Part of a small language model's weights: 20 layers, 5365 steps.
Each number is 500 + 25 x the weight over its row's rms, rounded and kept within 0 to 999. Layers, rows and columns count from 0. Numbers have three digits each. The size before them is the row's rms in percent of the matrix's.

# layer 10 MLP gate, 3072x768, rms 0.0406, rows 335-434, columns 128-191
097:520487523490485507475458505474533528530495480545531523484475518486468480505461486501484489508474532511473515466498480483569488520465519479510534495479521522528486483551497519538501519510533547
103:528454507478470493523525541506519480493479496514554517492542507479532508475518506468505494477541477465515500446481460505468526513513537447519461512519479560530489513510476484535482495486496512
101:506487505500473508528509493435559501533471480513471507488538480491516497484480502520500493501485487483530533526499469504511526540514482494497485527551458489500497498475448486503523502507451511
101:498488498502526461521485478554485484473456468505514501543512493507520535515537462472495475466516509526526481497504483492513519481509554513551493499511526510483520522520538515523517523519523504
102:475498533511481534492445541565494467517483515485545491421493520496475527481498501520520499502515481487509495465498482500528504541515458484498478529504504477508466477491502481524504508486521495
099:473509525481490529499531497488494530503491532496502501507498505484496504464528444514510494453491514491460479515501518474508488518515461540482528515492505465486475507442489500518517525482512535
097:506492478500520481486475513551519507517507471513456530458474515506511519518545490467514532518493443537462493460499513516487484521519564469541522455548520544457487481533514499513491523452513498
098:533496534478470506484486484529465519557512538526495550547521507492488542545494547537511511493516518511453458497488521523510557492502474486513512470551449468524461503477499489485505500493504452
103:552524487537457516524481522499533504479477440558499518477467499531485475502514487514505465504497527490499508506528505489565480487517480498527519505487448459439484437486499512491450492491506498
100:493497499468501480507463486544455490464484492529518485479507528484513488503487512481453489516504474513548513517467478513520498479459469457512459527505529527509510581462486533484498550503509500
100:500522499499498517509476528506503481495477525513506502515460492465474485464463486481521519567495431512527497497513471512499536513513513510528500498512474499512537512462500509527463491494494528
100:507491505495529431490508472505524483512485479535519529510517498492456496474491486493528472497500475518536495487437489504515475540457522546495503540470459482535502515530506477503463471525501521
103:508518508484478457555545489495493494511534489482499464525521514520525475493458500526513527502487519467521543492517521526551528505506486484473517518492478557490511508523482535490545490448508485
099:483445514523520502492467453530503481485477492478501481466465523475464498482520509489493538490457504515492503532512476514514501502478510463487543484513462492516513509473539516528494502556492544
099:499503481499500492498504499517472539475550518492496529445466508503468481499499533506492490482471516455511518488479485444509475495474575506509476536461511556500524497526463479497555481510464496
102:480523495512514470517518517486524427499522505485477463484503480452491487480488521503507499498515500492497529484496493493499484511449513465536498502510511499495527538513498515479493501524481491
102:499484533536443515488502507505497547503503520475517469519480470498483518526483473519496486512481466502483532519490497475489517536511508511502464538491478476516438498479490498502510495447517512
098:497474498504497545560501500512521508512536472505488502470537529479536510455483539503508466526443487498445518484531541496495454522531483477516509516512500445534475519508490483525510460513481529
098:488499474498489527518497490495446531482485554516531520504509482516485488464525464497499492504491461521483512505527502519494441540490467495490496508535479477463522499456533495506478505490473499
102:490463546453495509490518492455515486502514468456477506494510499483490489497520458453462500461491546531572483490526473516478460524521503473520520539488548473476505461459513549497505456482518463
101:518511499504496503470514539549481529528547531507489508508453513502533503519513476455465539542482515435494507486524522492475538517496505481505508556498497501504541476472521466513524505459481513
096:524500495511496485506543495445455541484479521518551499455445514488429469513435493537464473499470514500492518471466497501505534470503487471510514523474497556509515499481461473497478494463488503
099:455515522489439534478534526441478491492446495446536506464486501552536500484498467511456525537478498505517492508439485497494507473511504477504556518489489478500511508479450494502442534491513509
104:468470472466494482520527527496531483487524523482512469525458507506493473470450502486458528532538459543498504489466506498504480507556522500512490539470488495506486524453507511490506538463511495
103:474498500514481489514530482540536501474504553479522510506551458450522473468497491515518488470492500503489492507510530464518519489519513523491505510474463514465487483527492478500523536478535502
098:491478500532513511500467510484515500471481520478502479475472499513512527563478544523504491458511482515481528504494474489496454534494509474488542501499483542448478507469511479490491525498469516
099:516542470490541492480465527492499550490474497511489539501490479479480495544462503463500513553515517475529487486541555504516472507492478542498516477548476504485528483498493506513539507482545483
105:527470477513524483519476485509491473492444542537500533506477509496511526532462520485473469524536505504490555495492510545535525495496506547504494474521480498543501512507575479524480503486544506
099:502502517509494500515524461492456521499534501530512507538496504443490476486572481500517466495480517532486492517445506501504474486487501486453544505461513547530459501514503472482478473511519487
098:476514491493490490452516488505492533456484486433549521467544505489490519521512510511534495525472480540479519537519489485496549509451479493508539498530495522517448486495479523508538458509477503
102:500488483518517487482513483520525525497503561521503500495515519513526496520515497497472477494493492523483479517493473530493521491468493499524496508498528521460490523486504502504469517491525471
100:487477476507512520535529510497548546465480472532516510520488498507486519480524506481487467522534503514502522497484506475511500500499505485502521512488498501519454520446529456498495472563528486
106:477504474439520452484472500495517453489506539480493505505538495507472496503497525495509503505511468476518486511491536462480468509485487479471486556489485483501464523492517481497459473474508522
099:463484530484469492452438486457514471480477534505487510503480535562475491505535525484499478477520499465445504509483530508531484515495491515502472484495473524505539459477457512499533488516495485
102:473499515500518533485543457511491464539449505477488492546552480489486470515495517482536515451553503516470508520516507504506517512515485549498535471495481513522517503532546462481550480491445554
102:462533472526454501469514469484532474471496497493494489535515517496524489508514506551518509499510491520509471520469482520524514496478493530501497524488487524491498555533470529482502478486500416
097:507499467481547523456495505484524491518488514477545479488514506486532535516516492471471456474465477528513486496459498471489487494451468539480484498449499503498464463505492512495476495470500536
098:556515452481540490501485458511516573470521544455531522470524521518510471495494479482475507485496461489461484504514498475486495476487462531512479495513544461491501526436502486520515509508501503
097:496481494516501477503450466494489482489473517487524526465518525546518488473495532460517479477485548498521481499517503492472539491495501527517471536503502474523492468519449528487535511517495478
099:506511514478509499550460547531521518519525552491483491479527455481454466487486488460485502481499465496499450488496480524528493470507522505516510470458467556459479535471505515438530457507489536
098:504508515540486486522501449472476464505474463496487501486544472490533483492478522533515468489498539469470506492506543494498440488451533560464580488530502504497498478488472515521486529509493482
101:507508475512497542464519498478501542502515489522503497520497514552523497517496441555506499499480508436534507493506501476481476503488495508503480495463501507519494534509490454476526469507517521
100:501491510503512529527470490493449493518475502473489501547548514517531500484518522495510550521524522536510521491500511480483537503491490489474536518458500486493483484549493467518479518526491487
100:523476550517496496492525509503490456517480532488489548517468520515521495537464494500525526517506456530495472536526461510484471483551510526513544554512556537512511489488489536473491487469490495
100:443510560468482495521526525556475584487481453513503454468527542503502495514526538538528474522466495543500491513504499451511448477474529514472486484509495501495499477519490493525459496468488490
097:501527527495494518525515477468540513476452461493451517516523490516457486471481496529515477558518531429495514442552481506504540526502522464522489514524487503493526495558467502480509513564537504
099:453510479459485498489478571507519463545526476527495454514475527508514520458523529488541495475540525467513504546532501476497546514467492469481521491509553474518461497452513504485523509463514483
098:517492454487468458526509501530459553532497496464539474521522510470487569493481528454493470530472462512517519523526512477511481511493510575492515473504514510524473451493463518535506502497510440
100:515521475505452509534482524519524519541502500526553490484477462489472498469488477531436467505482476498468498506506469464502510510497488496518511518507503519451505474514510516446499448515488512
097:493484474487487436496501497485502535501489518527549465501564511505534480521446451507509494535486501499502495508469449488493493491490488486527549497494480484456463506509488500509503504472472568
097:493498558461530529532500533518457527492505511506536503523484485483490493524472511526510479472463479514443509509516510474515522511469488468515438507491488462492441517516483506483497491531475508
100:487490495455481522492475475489523505533494480490473514515537479507471495505503501515528499500489551476467542505524517464555497476541525514465486469540475447461474463508501509486451470489488521
097:506479480482468495519501462497498495463505521522485525509526500472557539522518511536491491517510513491492529455474466533464506490529474496519500492537478475567465479495460533483506518551535484
101:497454535490487506497475535516472519483529499531480496485473496498483485516472505498475539526494509512506547534450483491547549501513484444522490459508496542503513482526484511521510485498468492
105:479498483510489485525523523460465521497507496481498497511525492495529475482501504502467501538559468470533505502505511472473461528514479476448490499517479481513465565455501471499501458493518469
099:530496495504495542503524508527482503500473462520479480527506486497508454532456496483503471551508535485482511448480528517483493489507474419492538449450514533541490491502464496458526486467525487
101:517507492536526456472521484511511537473491473484512510509466539496518483495471482517459544512503452490508492540521465525537505503509512492480484505472525487526515532504492502471471499480507485
103:491504506433525495495511557481511460528487538505511490520522550543486500539461444508497505526473543503531536511536517509515534493549495513455524508472471524489470497541492536465484525463484532
104:466538535517480512512512544460536484494479513487466472497468499500471477483454529460497503489521497482522533415490506495457488463507497498477515500489538519502494485506485452541556497506509485
098:483561493490527507526475484540491549482509504427500507528466444471507500521514490473436524481497517507511548543519496523494503457460523500502466470522507467515478524502436444507493514528510496
103:509495488498425481491504473517499495503455438504475521472482527496501488527541497496519508479502485507485470491450468517546531534490471506513477495497503489495520500501563492488504488540493523
097:535514461474479494508491516487468457489540489524493524478504511508483488547499536489551490489486481497476531522478517542482454516536510513492467507522541539549495488497488501481524498521529486
097:523481472477501448459472545512499506528511518536520495498473516463498492482541467483515500516555511545501538472489468463508493500489500521490530483474502528489491476482523523464522464506479498
098:517456486547474527502460540507487516473521513482515531494521493504483508471488513470561511489552533519471537489477476476516523503465458488495450513474502501501508524526493449501478498548484507
101:544501511523526543521493504486491503477518535514511479492483472455542502534489466468521485470506504460529507503509488521554500526514497513506471505512496495545481586443530512480551543554457480
097:469518447536466481529477523506475521494473481504452523539454458494529531523493531495476499495516498489442511517506504507499496450511520510483474493510478501509477531486475426487487504525537475
098:450537461496475487490520534502473505576502519459474486530498535496520510445545489484487479502455504483508529485492505484487468489472488529507532468507501479506503502499481473529488513521577515
097:443498512516509508535454478506482502485504515515498535498516496472484491469491508443480543481451451497534495530522531511491488503510496506493429492467474531511483550483487465500566549473507479
099:526487474527525434528478507468479514542485520438486477486494543488496505526512485506516484537540473483518478516513495520480480493506459525468475526493495526497500527487527494467480489492485464
099:492491511567481480497485525510480529481499457505491507463520545509491483485464508506558463486505509491502510453478517500500499533490499513551498530505486493523513494457490528507531487530497514
100:471502515504510544471502502502506523502498484524479501511467505522505499534511539485544502491486471506518451520480526458511501509525459540495495458520479490489521474519506514476504479514496499
095:470484470474472441519501572515501454498489529521478464535494508483510483553478525513472486536478495515511494538486484507491508468529517520499493545487479458523490480517503469492491515544521490
096:501468495473506518526478494495445515530503504477528468458498517496481498506517512531477490481481523516485481501492460499487474531479463435501460512501469496503480523483522511528490502545530519
103:489493475496495480488530504522507494544463501456520521463486511543483469497486447503479529487524504551456494488486508462505480484520508453499519517502475484502487494499484559449507463493514486
099:514515529507463485482496463466508516543488465524446472494472478502495485466518455523516469484501480508471490533491502480514467512494528511509521450506466523520454465455546535498565495481503550
096:508490535506499500496498509490461513497510504489470499504505509461511461496493489501484481508471475454515526492517510497495470483520473508494483494534506458482512529497490524526492546509494505
101:447486532518487528484506469511484507500525483521492474498443463541489492503462502463517516528521524522526549504504458519502566468541524530464495487544490458510522492486516515474490467495524493
099:502508457488520487494497499566496506508495475530508509479509509452517530465484503503477524485500514491513531434503513504492497485529483477526443473512495475536523514509508473500546493493491515
104:505503489518493499457518484555544553467530476510483454525460445515466481483461484487513519534512480525488527482519508516544458502485470494489504497476496472493476529461543515494468480526475515
099:509462487484476496517515530502501525525509500520504529455479509540509556490513469465508493538496539486504479488513484493538491497450500520501486449528516495531449525479545516509436519468527449
099:483533486486467505488491541549498507508511538480466528486535481455470523533512526479485505499473469478515537483474499516494529451501440461513523500517510526538485468464506492482516435534492530
099:523495506544507505511526490508512473477533532482503507507513528550514519523496435515528470539472520473512523478479514500485510482508487493446542478492497527533501512493472513496568496490541541
101:474510475477489520506516484505538508535484461502493484473505519535524464438523524506489448484463528517473493535524531516460506498479491478516567473490484528483515512503539493491451525533464483
100:492447496517514519501476495508461527469527517537514502506491534475547491526503504512532496467495490461498511515511514530512488533463563534451507498499541519492539499451494479479456464460467469
093:504519498512522498552489514504516492526472513505510510486513473472510490495496520478508525526504513469485503496494516493547516473509478523473500524477498460480464476516522470472542474517533504
100:482516434524488512534495510529494533487498549483478532497492500513504511547488480498493489518493528522535501488495522499504489492502494488502524472517519509536499477476506545464550513500520432
105:493467475523534498485513507546498497546487483503517501555494464441506470556500522513488500505536515480466543502460513526504485479556524498479490506444515520518483506504510509548515498524546490
103:515517503501465472532478546484499493529529527498514494483507492484510461520531527517512525456484491495494507495449495499501536469480521508457524522496499507480526521475455457441530510487540506
096:538480507495529499495485495476511489492518517464499475510484504520526512484521473483530506504484490515514523501483505513517481497498555479523469530471499487499502488496476470530488506519516560
101:510496509433543528474488501494502514497477468461531530506489504451472497478507491502471492467495517459551475514516530502534525504493491500481481481493512487521527493484500514498492470486500506
103:480510479516496488516488457542529558518462493471501501484492479491496493510526456508453521521518499468507495525514495510549529498498502504503475459489509497492490485514488461481479515501480540
093:480473506482504504538508497500509524501484500472480497506514505456545519512502503527489463501496519492498524540544496510473520504456544533448516483485546480567499504507475478503530511496493515
102:493512529501549487523505526534532519484468516509458479497490540551470543542508499487495530454527553509522473514507478458483531483509463513507495546495471457518469490474465486513464529488453451
100:505493497558511490503528497490476475537532495515480528472465507496524495483484482497524509497514506450515488464541512497506492463508502501487476516543499489529505529461526513524510483488481523
101:498509529512509466494464455501479477524495523437495496529514476517475499517505482516502484489514513474505474517466530512514522507505433547443555492524498534481521465492523485488472522501540478
101:492527465495488519479496503524536475493479450497479492482501512540471496473444519501467509497496483497518501531566474499514516519496517546490500505521487548482478550516533506490491511505453515
101:516482544500500516536537502487482523528467520454473436491472461493497461467482506474491517518487499512510509493479527480483499487520506541482512485521506460524497516493450531500484471529486474
105:467442499486526469520528476540538507515500489514528495518506514490499492483517488478478508510514491530490484466496528508485479472512534508510556475470539492488490517492501513491510478542513511
105:521474485521528461529521457493487490530511527490539533529533501497498542526458494532475482525514511551503524519485534497500516438492538509506494543496511517512500464468518527484506467513489447
106:480537497445510447502506525518510488520414507481468498513496477512542517503512493463472512445471516523472530506487538494479536499509490509510497515499535483465514446523541530472524490471491499